Part of a small language model's weights.
Size: 15 layers, width 64, 2 heads of 32, MLP 256 GELU, vocabulary 1213, 1.63M parameters.
Architecture: RMSNorm before each block, no biases in attention or MLP, local attention windows.
Training: a variant of Adam for these matrices, 120M tokens, 7300 steps.
Each number is 128 + 24 x the weight over its row's rms, rounded and kept within 0 to 255. Layers, rows and columns count from 0. Numbers have three digits each. The size before them is the row's rms in percent of the matrix's.

# layer 2 attention query, 64x64, rms 0.257, rows 0-63, columns 0-63
108:136121111112131061140125172115085149133118130101145142106148160105121132121103105114148104137122156108116129146123144115073170104103118132139124114130152089116130130182168130138178114102119083
101:134131177143134198139153101144163138123156144136117101158101132167149150131138134104093164140133130156181118122125114149169123110117128126109118123147083123136127141092099131147071138149140152
090:125122122115126067164154175127095126128133132120151159125141141094135122151105091105135096131102121105139140147138137078076156096134137143123107140159153107113140154144154167121175153087117112
107:125122152117145174126148117097168148122149153147101088164102111158148130117145130114100187128140140170165134119139093133185113129129131121094144116124097126162110130084103116115103126166149113
078:128166132133139140110134153130104141182100136144168128096143157108146130195103118107131101121135146068117165136090151107104140133184130132093117139122112101103144114143167111154136139120117136
075:115119148120164112145152145110108112120180153110114173150107094151129126153144113097138125121150109177132103113112125143148123095113161095111088118193077122134104148105105158119129115157140136
105:142122101115126097092128149139107118140098125132152154101187128115123145146122103136177087124125129102123139131105181115082125123133116130154129114152167161083105149175168145126154135091116137
135:141120068100130106146159116115115153123152168174121144130142137173145121139127128111166143168114126144127148089138161139184108105163109111129109126157102163100109116119142147117184107124130142
148:108127143109098093129165149141096122137111146133101140127159197116113141150103102151183139106140170115140155124097140104120127090137122118109106114144137146129121134123167171090152084115146156
106:134088106135131116158115109129184126069103144120128117178168108106144139109169164110132168131126108151124124134106159134165132169114143154137122143131103152099106111127116122130084178113134140
110:100084132117138125120110147129105111108144090130182130172128129140149121160090132132091126140109100086127130111161162146123163098120132155167117155080103112121178153149148154128125136142128089
086:123145128153177119109114136101140149107129143148142148130096101159153129087147131138144140159114109115148108110151130108161115128158108141114133114121133109086217142118095120103118185122154100
115:134114158165120167124119165095122127124154083115145124118104095133137114112123156119074089135145101088132096156129107113099152136131141131120134127110144125136152165143089088123088172151143081
103:146152202155125136121096107126122089131099121148137082177115149128078156127133121136093153095152096128153110139130134164152144139147113135104118137175113137151150088123096149129135142112121142
098:136151114072128124104138131130121144197161135152127158090119106144131097133132082137187139130126142141113147097119128113116107105128099118140142106117107109136141151121152118141165072096094160
105:170119111149095161101112126127134154166131148136127135119159179155106122132118135154118150128143147141143145093135143132160100105165178138102124124169078175110087122121105121098121134081132116
084:118115134145126114182179104137139159171147155109090113170069137160143165148102099139115146153109161134146112131134120136128176093133119124097121120150093127161114133105101151123138103135119127
061:122129125152138144079079132159144089118111103145144091113168098141091125109172142115122132101137109126129096114095135148163092141150153130121102107109099143115140094133115093105088149108106168
080:123120176132120161151147099129145154137173146117096121160103129149135141114142137127100153114130148176158115131150083147178129111122124137123145121151094136178121112061086127119109106157127127
067:135165120121194155129107090104143121105116064105125106130096092122088141115126120141134162120164130145125114127136111121085080159125134126146154096089154148106169123126141121110123146150145121
084:120151110097140079133120123141114112126129095108141150102128064075114130124100092149149081098158137095116129135124139110063129144123121091148136130130136135107159112151173105135166125143134126
117:133077127141113132149148106091150154113131138127105096148110114140141110108147162141091180161120082130106108125138099181182101156129127140107138139147101166131100111102094113126124096146130118
077:117151180148144151090117144190153137164087108143139121110158168128119158152098129139130145103133155129165125126105128172149135093142100143131132149150094100134112126145134117180114094120138150
097:147097148119140139102121161130108112118156126131154166120151109154127163142110119105137064148078090087182124141138152125137132116112123133151107129126125151079138129170167148131151164114116097
094:139116167187129168145149150114147141115112142112100101131118162113145116130149184136076163094133121154142107159113113133167122137100164155099135159131130135126089107128104119132077130122146115
093:130129164157091160141129136154161137127109097078162101105106119124144149111133123164092101086142088111092119130157114110153139128103156142134122133102157100189140130143114128119085165136137133
110:150125159142110132105153102148129127173097138097114098148117196119103118100138156172122130081139127112147116103110155159152091109094124120111131126129109098114100089146135137124113104075141145
119:131105196172100162123118165125105138157101122105127121111143147135172096148118118153125140077125117145129138116156147171140177110133153145138096137101144098169113144128117172149117134136142126
105:122164066080150121121126139138147116123141118150129150102154079155122152153132088114146112156074125141100158099166130116116118131138119134174121137107111146110114139145181140164151105113109129
092:173113164159153141135134118148081135143130095080141126125113131113114102110077125125077131109161131138130116127140112144096142110096160135127112119137186110134111131127113145156108201154135126
108:136181148165106163098105139137152138155137094113138149120147133108142148104104084109138107128125096140160144148153117114109135126154132100163145151166166153108106160137119116154093130140061116
120:131123098076204146109121135127083133160156124129164143114105090147144112120118110150136133141119118114099111117165105150120143102118137113145163135102145093098199124144146146137154127114120115
061:153165164092099145140118117163130155136145184118118126120082149129151102133145167150087137120152134148118106117107138105115097110127144141157112105112093119116091088091107134108136072107135114
065:145103140079157132152138120089176127163140144162107144130128147114142104136131162103148128121141171137139142142114149104124120126143104140082102139179127135124122140070136113131156159157190127
082:150132116164097126170109108124132151145119168118101117180096107148148114083126138103112171142142114153137107118138112137164070134138149120124160133177099104147138080092101145129138111127123135
059:154138200145113164159131139151091151142145143098098102165127126151129100118133151134115153121131170133129133117135073136167153123095147148166132121161137096128127126120069142123159135113138149
058:105148151120108106154117100113145130109141147072103159156118083134164103150109142132126139175132097105137131110144135162148094111138130141158088149129138141099134086108089155090133125133159084
091:123137131098138136136130129112148150132130151102120140145079132174124087087150147127134153148136121177101111102112120133146097103131116131121115125188099121153126085067116132131093066136129135
076:136117073096137090128141110145136103108151109134165160142164105135108121140116142129175099150136162135116128108095179110060115131155121156121140143114120158112138128140188131121146142141151117
112:139116129146116139152089101135123167134074162099093110158125144147127117119127173119104154136147152138159111123099161153187096124139112157135104131167118142126074122105084149147141136133132151
104:125140150186083150122110121169114124125096154153134077193141108129175137147119153139109150122168141148167110135105146130167127131121106143118117139124143111147117107102070126115120129145127108
125:151118182172126118143107095159129132127056159139112086141149144106108122126126145140104142117168133128167152135102168141165121131144118153119111111156106128125085116115093102146119145092130154
146:155122122178120115138121130110133134139123152100131137128088114163129117082167180130135146134130107169142070119112101166176121142110160114146131129119129091145140139102073093136114159140108128
110:116113050101178151140140138117155141145123142125123127128125107132098143163154151105105091141123118148112127140120131109116129154128135135123124159131146168040136096152172121109122131141154123
105:140123093103148115105105144141112128141174121143158179122120110147127138126150116124116103141119125167125091125135135152128170152147164136151140130112160176111186121174180139140165112110099108
106:114131138120089122122140148145136162183110177118117107096087134077131125132127131153136162113113127116152146112091106142149087128129111122134156121157082100114092108130138136115137058110154119
113:118136128123136125117128142150104149124091146134107124116129115124136134137138103174135150115155084153092131129102118097148083099102112137122144114182124104147109071094063159103110109087104142
142:162127146180120154122139155087168118134147125120145135114100112146120084118159175133130132112097091136139094110140117151155131159108181113125151140093112063161123146142109100137122130152134124
073:084139126144100119094132140123131128144168133088128146087139131084071109125158114134108134137114100112125115115109120167082099098133145127156170087121120102161164123159150159109126118103101116
069:130126107126125138128136078135092144140099152151100104120134131132122134143144173128127125119134132125158099151091120145204150130125131157139137146145076134113113131130070084127145066110097136
068:166141137076103151128116144141100160142153106124128073104118137150150165094160117133142148107127160130157129113119131148152112134096136110126156139170120090157098104113095104159089081132123118
067:163116163128137142114123153134087125089092116125141091176129106117115177118131130084140104145095172118119163125147121121096156115109120121097083153113151149123109138152084134139148151161101144
103:131102123132115128163111133115115138135107183141096105149118148134137158128138121088094171137116114144130120124162121118204063110147141115123122125161110133135089109102092118123166088132108124
089:150138096127083132111120140112104140147146144112131139109091143139179144138122123086107094155124114114103127125166115122166109067083131123134124115121121090146107121099110110123158085132121064
102:134156175112117114105131145111115114128161093163127153106110162143148142119114120111120078123092112069095127130170150134118138085129104143120124110130138128155138146146173112139158089096126078
100:139165130121123119114131108071121142119147147117114123129094127156104118114171148090099136153107066143105106097177101160178084122119125094122116145111114121161146115107097109152117135122108123
113:164105111150159144151156150133111132140141163151118147077106124142116070163163139129130177143109066130117109126142121122150131148110160102107177129109110095119110128130105084143127134150109122
099:136100146178096135134147105129117147122081149085129118124117141130127108089115120159153173116162136146147123130096129130168095111136119115134138071148114083161113113081100110128100095125116156
131:123169164162127156114110114167113159151088165166099087145129136108115134120141127132122139103140099134156143154104166126151151118118136137102163099177129133106110084124108168136127085094136130
104:135115125146142203135159103103165120118088135080109113131066139118152087160128105105104138134110089134135119167124099130150139166096125125118138124132117082119095117135117108122103146132120142
103:086137144097084158109151136127140138091143099116098101099103141082161145181117105133138123121100117130115151139131108126113153124117116127090139128124126097118118091151158167086143086174148123
116:149067104138119155152127113153132171129085126081095129137094114137157132079144117150143176119148121196128109139100118134152144148119150151111134102115111113137125091146119118101116099137108135
102:161076116153110134130151128105138123119141153115145157121133149132150144088149177123156133136132108191140101087111139088188089118131152101133128136134107157141124124124099071115115141132112131
089:103181152086155153106125151099145128122137117184123132149135137106130120149116079128144087140093159094117150120136121109092166108139144111144154154107139150146158161139160144169102137100127140
# layer 2 attention key, 64x64, rms 0.254, rows 0-63, columns 0-63
076:140129083113117112113146077134123115120179118175119138132141100123149121142120123161151091135117116163087148079168165103144096105143114157096144150115104112132160119158122158104142123101156128
096:112091130142157116164111169126142142110061122085122120129121114126092121123125138105125163145161171114125116124103097143101142164127146097151123133142177140154074142108132100156126129157101150
086:134160087081141120100169103123110139126169137188122118128125101132155123169105122156150119141148113140114122103140128111148082099135136145071112132126119130127174149179138157123163140124113142
099:108133159138135151160102168134128133113093138078111126128129142129106151140146138086122125135126134107143133192108075135099135154123146096172148143135179132102109150080110098140108146157111141
086:122150067152123087122148116111115142120187134166147120162149090127163124137137121130161124134118107146108142122154177128153132126165129169118137139126072147127153164165135166105128154123126134
073:127141169143152163156121174133105100121084157113116165096095138131120137110142138134122121147109101098146121173100070115091111153130134118129152152129173165136128157107097132107130102148093122
113:136137119121083114092139119158127145146179108146131121113141119115163116122117111173132103122112150168119114113141173123143143099123108161131101128128089088151154095200153171111157125122137125
136:132177138121149156132099082144136146110160141175134090144144111125142105126180147111123129140114101153103115118113102128151109107148137097112111128150114146149158182137064108119126129089104152
078:118141114112139124135158161127108153115125129113110127102147147122122102082144125144138133124043086126118131111094139120079170126092094135137136111144110112167160113150113123167102093104116159
103:122091126130135121132139113148127147103109113152114130182194120140143142153148180140119148141167132144162136130111179114138151130164135110099117128161137111098091164156104089155120157156124145
103:149105099088119122117156132131125135115122121156141173122148096153117126133079129154133082129131135142148135114118125109098151126125131157131151140166094158050121127165179133155166113135109097
096:127097102113090111164140126145112132130159147154161101129152137107149133167155159139122150154149162123115111128087143148154180130177115151131138146138094124125084137168146067145119130139155128
103:122094069136120101131157125140153134148144174118160111107078135140157113136154185147138099110132119149096126123096112147153104152135148134138138141133097112090108069124169123113141147124122103
116:143100148157125153121128104113097111100062132123143087139110168170110144125091141138149152110137122173151110177142109118142145153083158174108123132151112124129126155111122122129130103168120150
111:131157131114112126129099167130103095164107133104109126108120083080117121112121085150159125143138136070118121081172134133107144117138114128119128127104156118182164139153137137154114105110176117
108:142152105174163115145116145123100091152122169134149106131139120152126164120133173116146109085138114099118140097077159144133137171150121119104127141148119074150096172099127105133116099132110127
079:112164105069142121091161071143099125144157116167116103152100112154163118127116120129152130140119140132129136082135126116154099087146108135093113126128107150152189122154122119116131104138157141
074:146094120175122127154095174123138126082068134090122137130158151103109135132156123130116111131129137155124121171131107151130135167136150147148154150150133115122041139122116120134130157136105148
080:111108167140129161162139178114096143108080153082094128127094135142082148123129151112119127135124132107144148135081074126116145168100147115129140162142152144131099149086141114138124140156139120
058:155116146134119120152123062141145120144155122095120125129146157116117083094097163115122134127131071118128124123138169114107172160159145131105109102131126080132111105100133120157084149147162109
081:152102122102119131127165089114125106134145148129114147117121091129125092106106138145182150103131107128109147076133192113134130140134131140078125136166092120118143060146141153139126114113156117
080:162134193123114150130092154157131136130108121107107110141126152114109141120152165129084095119122137125138114159132051139092136119110131084156117136137173084124143141114100102150118143125106114
091:114138106129158107137150084122140124109117155104123099152148107159175095118157143124136181100131090179099135140091143125145102131158123140123138145125114133126178098114097121081091145123100139
099:128149101094104131104117146101083118132170140162149177150156092132115115119129115147130115143138181102105142125158152116111157094127098153108102092157133135137100181160132135132172115134140133
143:101125148134161128153122135098152149089099139088130107138107155114124144141157118077099136141120162126129135174106077143098119139105133110169138147106162132115128143062113103115124159139097152
132:091125108122104105130144073114155139118140127090138100166156129153166135112142155082132153122142089174124122118115143136187110159145135123118169125110091156100143113096124139111101165125122115
109:112132139113132092140119105112138113098108142080144078153146148165143131100129097071143174105142135137106126161132097126137108167137141085151144143110133127156134156082101113114132100128094160
099:101151106179140117124118130153161117163094121126140090169149115130125123095098150133136085132141118101125149139122115153126108157108148178129142134114085152110117140119191135085106111098090117
126:153151127111093129105121146115094106152155096153108177126153104114112130162087113149111073133126166089135121118151147110104145105149101131121095132106158122117142161171149158149141138134151085
099:124153144177141136157124124140176136125110111141141146086081153119157147116080113109152105115148108124165172116124108150140124127119148163135158108100135141124116110073151155088148093123097118
117:156156080179160121101114155091115094147101124177138099112117134148127156135120105157132098122108134086166137126130160141139141137120120162114102121130154092111103098144159137145130120145172092
134:165144143085062139121123149139111123128150114117132156126141137098137147157091084142156106157144131074159151096170117145115145116136121138130141142116111131122141158142181136138185103121149117
055:120161106131196145068131105108081115148127139166099100145129145144112180143139118093134140136094092088140126131155145137154111167086139115134118146133134110112099132115128122162113114131142118
071:119109112134166132105171086111142148132148168124129171150117092137169108109130118105141149116160151134112141110117166160114109101152121125088158113184087100167110100122147102134126104133141140
059:111175115111146114119103160142089126113117130132128108117159184127126152142134117107133113112115141140110128156100084183133126174128091136169149157138141147097107129125080129134123185152097116
087:126118076143178149118125172114124116117097144095152099070119151130137149143136105104108141120159135166113131124103101142130142193111127146181134142105127131124129137100068135127148140138120128
068:139112076129164108108140155121136130079118158113118099078138140156107129142104076135129144126152169189129133156107094135133145181105123150146111142113106141122117118111108121110135142159104160
093:124122096113145124117141130100127156099121152093110106092149153163108139130117156127129134171141137191096124157107084122138129179085120161158120155121138165142119146122087105116120137165103149
074:121142146131100142144156084112149120157130169125131099105143132129099139115131145171167121135149137116126098113117146121149080139143130122095144141162130119199154095154139114135098096184142165
088:130133151135143123120097146130125113083141151130122106093115158135117176139169139126104156143140130145108117124142066158135173144150127097161122153141151101125159124124067114158111133134069149
153:143117136142151135088081140102078120049146116142106116134134158148105165108137097102126138122085151139133133136141118137118159129092107142141105108177101128146113142145104125118122157151085146
106:121084148111159152117137141146093098121115109141130152139126133157114137128122159145114164090175134109121118133148158080133170162122118144097096103150156103127107104135075126163093131174128141
108:137100110132094162159173112115170129168115146117142126114145132130126103122132147176124099137131130123155086135140173140157122152159161125161088143058095148115112112147159110110148129120134121
108:103179143079057111129137122104121146137159089091144125108154108160102143147126102143116092135125159120112121160146100121146101132161137109138163142116133142174119123141142121106174104135111143
123:126152137079114137141141160174131125193138104155140152117144125128122076138127149171122113111132114100144091125160165130143119126174151136116131127106144117123101127138166127124163089103174103
104:102157131149158115151117124083130111107118136123119070113150127141105147143156093094124164151173130128131137136120104164132167123108158117165157133143114107146171147123078119183110139149135149
111:096137126152133149169126121086119137085144165112090106118147129126120117151162152090135123154108107144123114108100100131119143134106127075130140169121101127161126191136117094143075158132112133
123:120090131139110139146153110137182123149103123122144126124125133117139111115138154142123109121136114142123107190153166133163141126142143119138080142050125151083138107116175161100115159105141112
056:134102089155117147133135157121160141122117085124122113162120112135114119139117155097133113151127126101142071126123116131137204123113131162138070136109181138106105143146101134143119122071136134
066:116186153123153137138102120098131141080101136127104096108100160150080131106139145115121112160076122169112100163125111094158170127112114110152114131146124132118141164130122159130116092103109110
051:127141149110156134119106159067125124096127141128132114114110190143083142140108117101105116165083152132146139157134105167116134142101134142161149165099111140117148168137115152119119157089105105
069:140082117112089165123130163109111133122145118097134132048128133124133154127116085139117132140112155164161146131118115145141141130115146128163112158044122118137117119115150093092136140124114131
080:151159109120141142111115135082108140122128162126137136122150195141111155145134127104096097173094151154126146128135092171123149134113129127165122154140148138099105177107130126148138143083077118
088:141108089149144137142168159096103144129133175119172160109147173137140143128121112107127093180140178159136153126112099161144116143115144114139137147146132136083115158116129093096157137103105125
121:160100137145112120150136122150121118118150184096172135079119139120142154095173141147150162130149134179106116118115131159120100136139162120110157134141099097124143133132094083094158108136096144
095:185114109145134150125121156116093120126138156117145137108131165162154177121102137107097125149137186143139142124110132162100141171125132134131120126182110131069108153136103127107135162150097126
087:109128092126133152153125103094140136130082150099170104115117142134140144123185131085133098146126123168133113119130139117133118115138153084132051163115099141091101160140147124145114094125137120
133:107099124171150126142109109125137136088106176122105092126159141144135127133173159131145158144128132156129127113087113156130133146099125110139116147128105131137144156125059106150068166143096145
115:094122207108153163143113115139104081113131134145107117153128147130124120145141148105102168115146140123106133161133115105145141122143079100097094131131108102133089162129108106122089145154166140
095:090153104170122144133144117102189115141096105099139104090130114138118094142107097127119131122151146100149130152115111088160086164131157079098107150114122134105128104089107121099107118134111115
103:101173124187151091103121119090147145099118103109131100107108117112115108130131098068117137132112120142114172170115060132118129104107127127150171120156118148129160125118103135127104132123130128
118:081145148148112115147123124147170148151112160113138088086144119120115074158165154146122142133111111133116073137100116160152113123135157088146115141077092109135120148115094099133108108133139129
125:108129117135139144150127099133154132138141186105146113099145119144128133136206166146135113135114103163114097133091142152156132144147148087161152152071102162140137128140122117133133133092091126
117:122131117090138119104122147143088113147151098166124169163116148107146150129090077117120129131134161063151165099124128114142130116125099143103128114155138134098127139116184149123178136136159115
# layer 2 attention value, 64x64, rms 0.239, rows 0-42, columns 0-63
107:111149103094114135105111064124150133166150123171135103154163111139129110125129119144120120121128087131099131095151157130156100096123099150127106095150092169121174101131135152119172109106143109
087:190085102145119140121135160121158097168117132143149126089113140121160128106117141154122118120162120131130144095102142117145148176127144136104099108162104078099132131146132141069097146138151116
091:130133149174130111095116045128139114100129126158141080106122154131138124137097101132131122114123142136114141127131126102123074098114096159122101085166124134164176121106131136081131127122147130
101:184135113130138151154107115079148144177166138124120116138057105137162128110126129117099122131106117124140134102160098172123119147149137131146161153112139106126121139103150123139185146150113092
171:120123152142117105128142199148126121110083110087144178109113157111094150142105111129133108111133175106151138200130131113109142116115118143126126125112181106108088126134151130150150120123151138
081:158080108146110091125138132164126135115103134092154142113131168132144125134119126141147137130122214169164168139109118119132142119104132146121106131133090117129122129108123124096101186172143115
094:189121134189149085127144142176123145105157148118130150123090130138125099147108132110123115127117161123123123101185103140112106107129139114121118150126115090092128157105127099177156146158137121
087:089126130130130153143094066141137141117110131168117087161163107134136096162139121112109151145118111153126109127145143105170091132139120106160089120115138160177147124116113119151067099137119120
089:110147126096095077104141135151140141110131145153136096130149118107135145125146115149148135132109124114172156079107144130143133112127153136141122103119063066132152135127127153075116096078154129
095:162092113170144133124120134103112124129143135110127137106122129122132105086135141110106138113118145127057103152153101146135175157138130125135169128128113065142164158147104091112116186134121129
135:138153105114113082090124147164106113121177119149128139146142124101121140126119090146128117104102134084108136084151152128107119103107088118133121100102112071162147138166147140097158126088153126
121:111115134152126132145125184134150149107084113080137141117091129113109127125122122104112117116118173102136134208155117140120187145115142135163150142104169087131096139100125114135136114138123125
097:082135115144147094126129126130098139086125173120135092145141114118147115106169135132120167143085117153139115129096120128152180117145145140129164128158067100142146139123094080121094132111134154
077:043159134144111134146091121120148144142104094105137130145166130136137114127144116122110136148106159130121082173146127145160141120136130143185156104110146131176159118118139132148140080127132116
090:097118084134132119143144083140125146112089143155114136151152109150140116124144162110146153169165138167121113139127117121155099112164152151097103147163088191090138137117101087134117128126130138
088:119155131116126134107128084151096113142154122189126112138167114157110095139130117123131132127160102096090093105145134107127060129139093131136127107137138187156171142170119117135139126113116137
081:117099139134133128146108080175119173100137141141084105122149126141146101157137123114109161166116135105169100150167132111149111109167119110145056123143155141134130124117128128131076114140136106
116:111146072099116101107119080118137115135163131154124101173156104126130136127121106145137135119124121137107133100138157124142093123149093146125113093148105156156150108126149170052159152105138113
105:148103129156139122152156174132092128096101128095134180098130165129125119164119125112129128144140212127135140154127105106105147128133146112125109156135154130114126147125127093178132120184128149
098:082165181130138153136117141120160142083083128080127164129130127128116128111140127111135134137133130127115104162132107118110147130106151118157166129083182110115114119111104118185117091132097150
113:118164169095114129134110185153130120128123093096138160082114135100112166115120109128119116109135118089124134170123143113095178136101120134146160130132175113130103116145144145121165086092123142
080:095091139104139116125124162143132115136108080145102115113161125117090159115131134125143145135143095125140129195116133099116149141171117136084118133132215091115103134156114129106127108123120120
116:097135189132138125161128162123119135083109126078097130112124127117099124112150153101116158140129139136121112195115112119117171145135160093121126150115164136124125145111096110161101086145111157
127:126137111105121141100115065147118126167152108205143102111157118146135109148115119149131121126139102129100131087130157110144066115125096137116105102145110149170168123142137148116112108119147108
144:116119154130157145167107125114153139129102129079105112106092130136134134127130144109108138137141120128182122188118115145134128150134159108144123142123195160084078113073126140142111104139113108
087:119103048137172108136144160137195154148131157105131138139115125136173110097125135138152121116124120159136116123129112143153123151146136174161141126106091184112103123121134117131151156111126121
062:105111169085137170130114101120113146115107123126108157131167131152132117108151148125117155174174111126108082114133131128162134123133155135140073147138095141113133126130087091151081160150100138
149:141129090114134120107130091127117128146179161170125109155152138132153115121127138138133133138122115146104130060119139142167106106156121135110126123149026142130155133136139131085134140115141115
080:091131118142150116126141150059160140129116153092131118122140133132161097134149137139135132134114127183083107154111111133167150149190166138153160131122092141140131132109096091141104104107117133
084:143118166121126124123144178141071104122108112121146208110143161104088138128131118132133130130162147104080116116102142103111153095124130113120108134129135093120113122143122090184114127127125166
111:162139130118113121124141172118096092155139134103142173118120116101109142113108106133140129113135192082118138098138119145097157143100131135141155124113129042118125134162157131118168123121148144
107:097110123141164150155138117084164135125131161066129129127127148132169127103149153131135138153117155180126101172095095142135125151149173111139149156104098145137115112093111101122116150155106140
083:132123058113171140150105149134127127091128162130125106127100141138136149136147156098108134139110118211172120115104150134132157144112150128162115167130113135103111129133109101119106147150084126
110:106123061161168075106151190121117105093117136114123139076154160111092124136111104136147110118119150137116136138136130130102144116084114140151156120145092105106100124144134133161154124118124144
078:118099068129150149149140093117160104144127137115134118134118137144141119116131166123114146117098157165088112146153128158177076154153126154160111130093155160101100133113152132130154170137127098
093:159106128086144164164131157139114134137128131155112195184105102131141121101148151108120153112165083125150107167163132140159154168160141140111137140121140114106106118127113113090105123140129122
095:095144112147187118140130173106116106046103131114122147109116105144097151148123126108135147102145157173107119134120100131108134148106128111143146138105172106156126125119096126175134148133110154
103:132134126154075115133127086109165134115153110110142144108105118124138139129095109137128106133094193122154132131164126131124042126134108129153106130105147117144102133100164137104164136116150093
094:133141095113106088109149149136127099169153128155144116108132149103130164147103119139123104106133144139157157136112151116116103125161093190135106117164166140111072123136156144081169123116147117
095:115140149127128130125133142157116131151136150151135075104143148129089111159116116146146156127128135148093134077087154119117076109116117134132066116135097188103165148149143143164129108113133152
103:104132105218145127121127098159146123123125129086133080103130148133115109097130132144112140143116129179080107091125108160124102136118138138162130122133118151171160147137113124171147130137102120
099:131125152077150154148116089141141155190140112132119115177124095138131122151112122119121112155151130093175136157134144116172068117168125126117105144094143141087127129116164135106138116120135118
129:158108123105116134133137122111142123133147100123138130157095124124147152127100120133120122110131147123161143198166133123130094143144116161126115124117190142107098102109157151045157143141153100
# layer 2 attention output (transposed), 64x64, rms 0.241, rows 0-42, columns 0-63
096:122113121152124149121103165106135131109135151148088161155130124136149106137102086121120159167117115124121158137108083170123110094158160129140130125157076109149154175123081148133097152141142098
103:091100097057125119127142109138070139120090120114115076129144098108138151119120135168108152125135130167142160126153134120166144140159159140103135128099125136116158115131162121119158101158103138
088:128103171133151106107126168131072100061138154166145153119118112142154102132105161140107149112161111132125156077144131126129078138112147118153122147126146100114166124105138119128117149097145134
097:113105157150112123155137126112163143112087189100119115139141115086161139121090161109170141098108114116142146131149165132121092127134107139127119123149080134104099152117149184116102109115156114
119:138149145161113161109125110131126137173123164126153099132156141090151135134152135151143129111154149094101131122138145127087135186146104097122114125134122142139089120087137111134124132074199102
097:128109091122142157110111135141128128133118141129103115128099164099170130150146128176101118096134167114153143088171081176116138109110118142168089093146118118094140125099176118120118114128108149
112:114158151153126141150148120143098125147125158153140145124112149123132082172156179148136103144174146119131122119126094167100075131123092104147114118105151125114091159124187105127121143113155117
090:130135154134100152086114147140139117091144099116166110112134118159149136143082069098135142143135124144125160110098144126130164128112159139107154143157127104157182110118093128136101163138155082
102:123084129147159200094142093115154139116101109112084178130130106113119131169146141169141138138091129153146141117125135138114142105122102173130143143091122133137081133102140119099098151124127121
118:104103142133148096114151164140049145121109115138116066147125129130166097115136164126122108160147117137129134116150137143127133148113096102138145131116166123116144127167173140097145132127071146
090:136122146134131102131162123141103149115108138143114094124126152143148126166153163142089093128138110146107147144180093108107118106105082157131145133119103148151106120123142167044120130153118101
096:170104130156109116102113146131117164167120137125143075118155125101131160140118106138141113114098120129138152138138157182098128145095112132155144108119140186113112080151129128093110167118143080
097:133128108190155174133145145098141134091136123139106140108131111126153141152177114167174126085119111139120138099108128142068156160086119142132143176110106142149140140132137128112097135113114135
086:148143130123132118104073135106148118116094135116140114114126140163143129090134121095128139130150114113128174140095179086123134145117184160116126175135101133123121126159083109110087172129116093
076:144156142100152133121137144120116160145147142126151148135133104153127081104127102162112165085127123091120080112142129090139140122132147096123106093147145141121135188169111096179125126151169140
114:129148174160155083128126169133109139104185131164179119143108144155100113106135154099113109150134105125083136147118133115148114122119141109128140119121127135148204133132102162149134154104126142
090:144119134136141123086135111129140133114175116129163142120067122161139181099105112157105095117144147131152152108105121145157140117115103139156124092104138099145184106116082109089111158117126124
102:123115099114142101124121154110163141095153146135120103120074136154158124103116093147103106118094073146118140108125122102151153098116170144129155139141127101109125126138089143113135127129092053
087:085185127147151141094133125133132134154118123128169140109128138149149123088139131152160143121169136116144111113131120134106139148092091090168113059118158131125126118130134108170130124071139151
114:133119143141126087119089121107143085135124085165162127175160137122126138129101124128152127114126092133070110127082149115132107133131127146125123158131151172174152164181120105140126134105111154
100:115124128128102104154135101094149145140072154141116080144181128122108118114127173108122121138103127135065150130109176111134109170165139134120141175129148150135107113139117160128087148134123138
096:144136099100146142113138157123132157148164080139144120156095107092127168127147105146124105119114174102168149143139132092160162113147126112105138171128128141162143131188099098110153122144135106
086:136175095114160134115126110125138125147133116139155082110166097104121173166138115141122091134108126152089165148079115091140131143115109136133177124118151147179128091160099107131137141142124134
098:097107153123122120125119178133103106092150103136132121121125161189128106119100118120138141138110142090149102152119112131182149099116166150171136120155088107171154141134104098149119137163121104
090:129127155071126151095112105097175114146108150121162150114134123127128174128107115107127125095121162117137163098103090147142113125154135130107127149144108112125137084114106054112135167155139139
091:138115130168133087153137126123171117110161137097125108134143112133117099142092128157105153133137101152133105123142095142157109114179129094136089128097095128106097167148171111145143188104127107
098:156146119133146116128124125118063112141123112165144117138115126146129123077113158134118112159130107165135119116107101117165155155142182128125155161114141149139147163119068122176142108109084141
090:088135142103183120125143131134128133115141108119099128129060121133128102104164101141113132127112114130151058118126083100119122113114123093134123112125164106113101154116124148119160112146064114
086:142147132108159120109118164161137113140141072127136119132135098151131119136170062120168142096133130161139152111114116105118134145148155091100111121097139115110152154143176136122135165116186139
100:142129155124138113118149121123049136135107074132124109121127114123157117111133172141145102124126145119117110118132160137088129147140102116069167120119162152154115119140108114168162097119082156
100:123144168122119093106139112135138152142083132078119125141181129087179124111132164143156118127123097151113133114134146177117115118100074112115155150125177097098125106113145140112120140131100125
083:094161106146140123133131153129150097104118128137107125133119111146107130123101120180152156092151071171132139115127140085131174148170162136121129122097118121133068134148155106132150085112112128
106:154078107114124155110133078074146133124147115105125114107129119128136168088147123139139121136136163097112133133125180125128193142149124110103182131171162135129108104133108141129143098116140144
111:181191112163136160100110121122152125157131147143148145115134110169139137170146120165188124106117125124137140112140107148143146124147107125102157116122179174117142126164125092125119153108136131
093:101122118121136102109143115158142138150174117077125102158107191109129106148104106144093104109202131125150122102110147149089144133146149119128109145128126113114140100094094124123125098129130088
084:152099133117119101143168131129125139117112124085140132114157162083150103103103159118110139140099093160146126158148104109129137104157095131193137124085147149103160155108177141131155146132141123
121:160183136160142121157139119131170112135169148090159142174143197096128122102107145115106117134153118118092115169140142133103110154126127127117102090134131158127114126117127138153142151097164127
102:134117107140120139108107152140106136139155138094150101160125157158142112138109125182100129089154111108143118130181128142146140104085141116120091105150091127134088107095099105082116133106126077
123:099118119142136156124151138099174139136138142118124105091121154119138154127150129108115130111133150122139104127111161137123116116148119094090125150100104114125072110054181138108137116092178090
112:125099114136086161127106083133114129104169127141167150125105144183109135106115118099155089130130144092147084131082133119102136137137155114135119140168127130158151072121132098159105135143108139
084:094133159138147127123087162125138107140143141143157148148138128149171118149143145102150124102141114103134159145096157089121107150146175088135135157114094134103138128112161097107113184074107126
091:133098134113154149165141119137134156160141141117135162124082139129101119088127147113096143093114153119113105159129143139130089082121155128117123108132088162159104174079108143157161109124083120
121:139093114127104151131147143147149140129145166095102120145122143095160175077105110128106094114127112156171169123175145169157120116111126130109118106101133124101141122118151158091165131123128085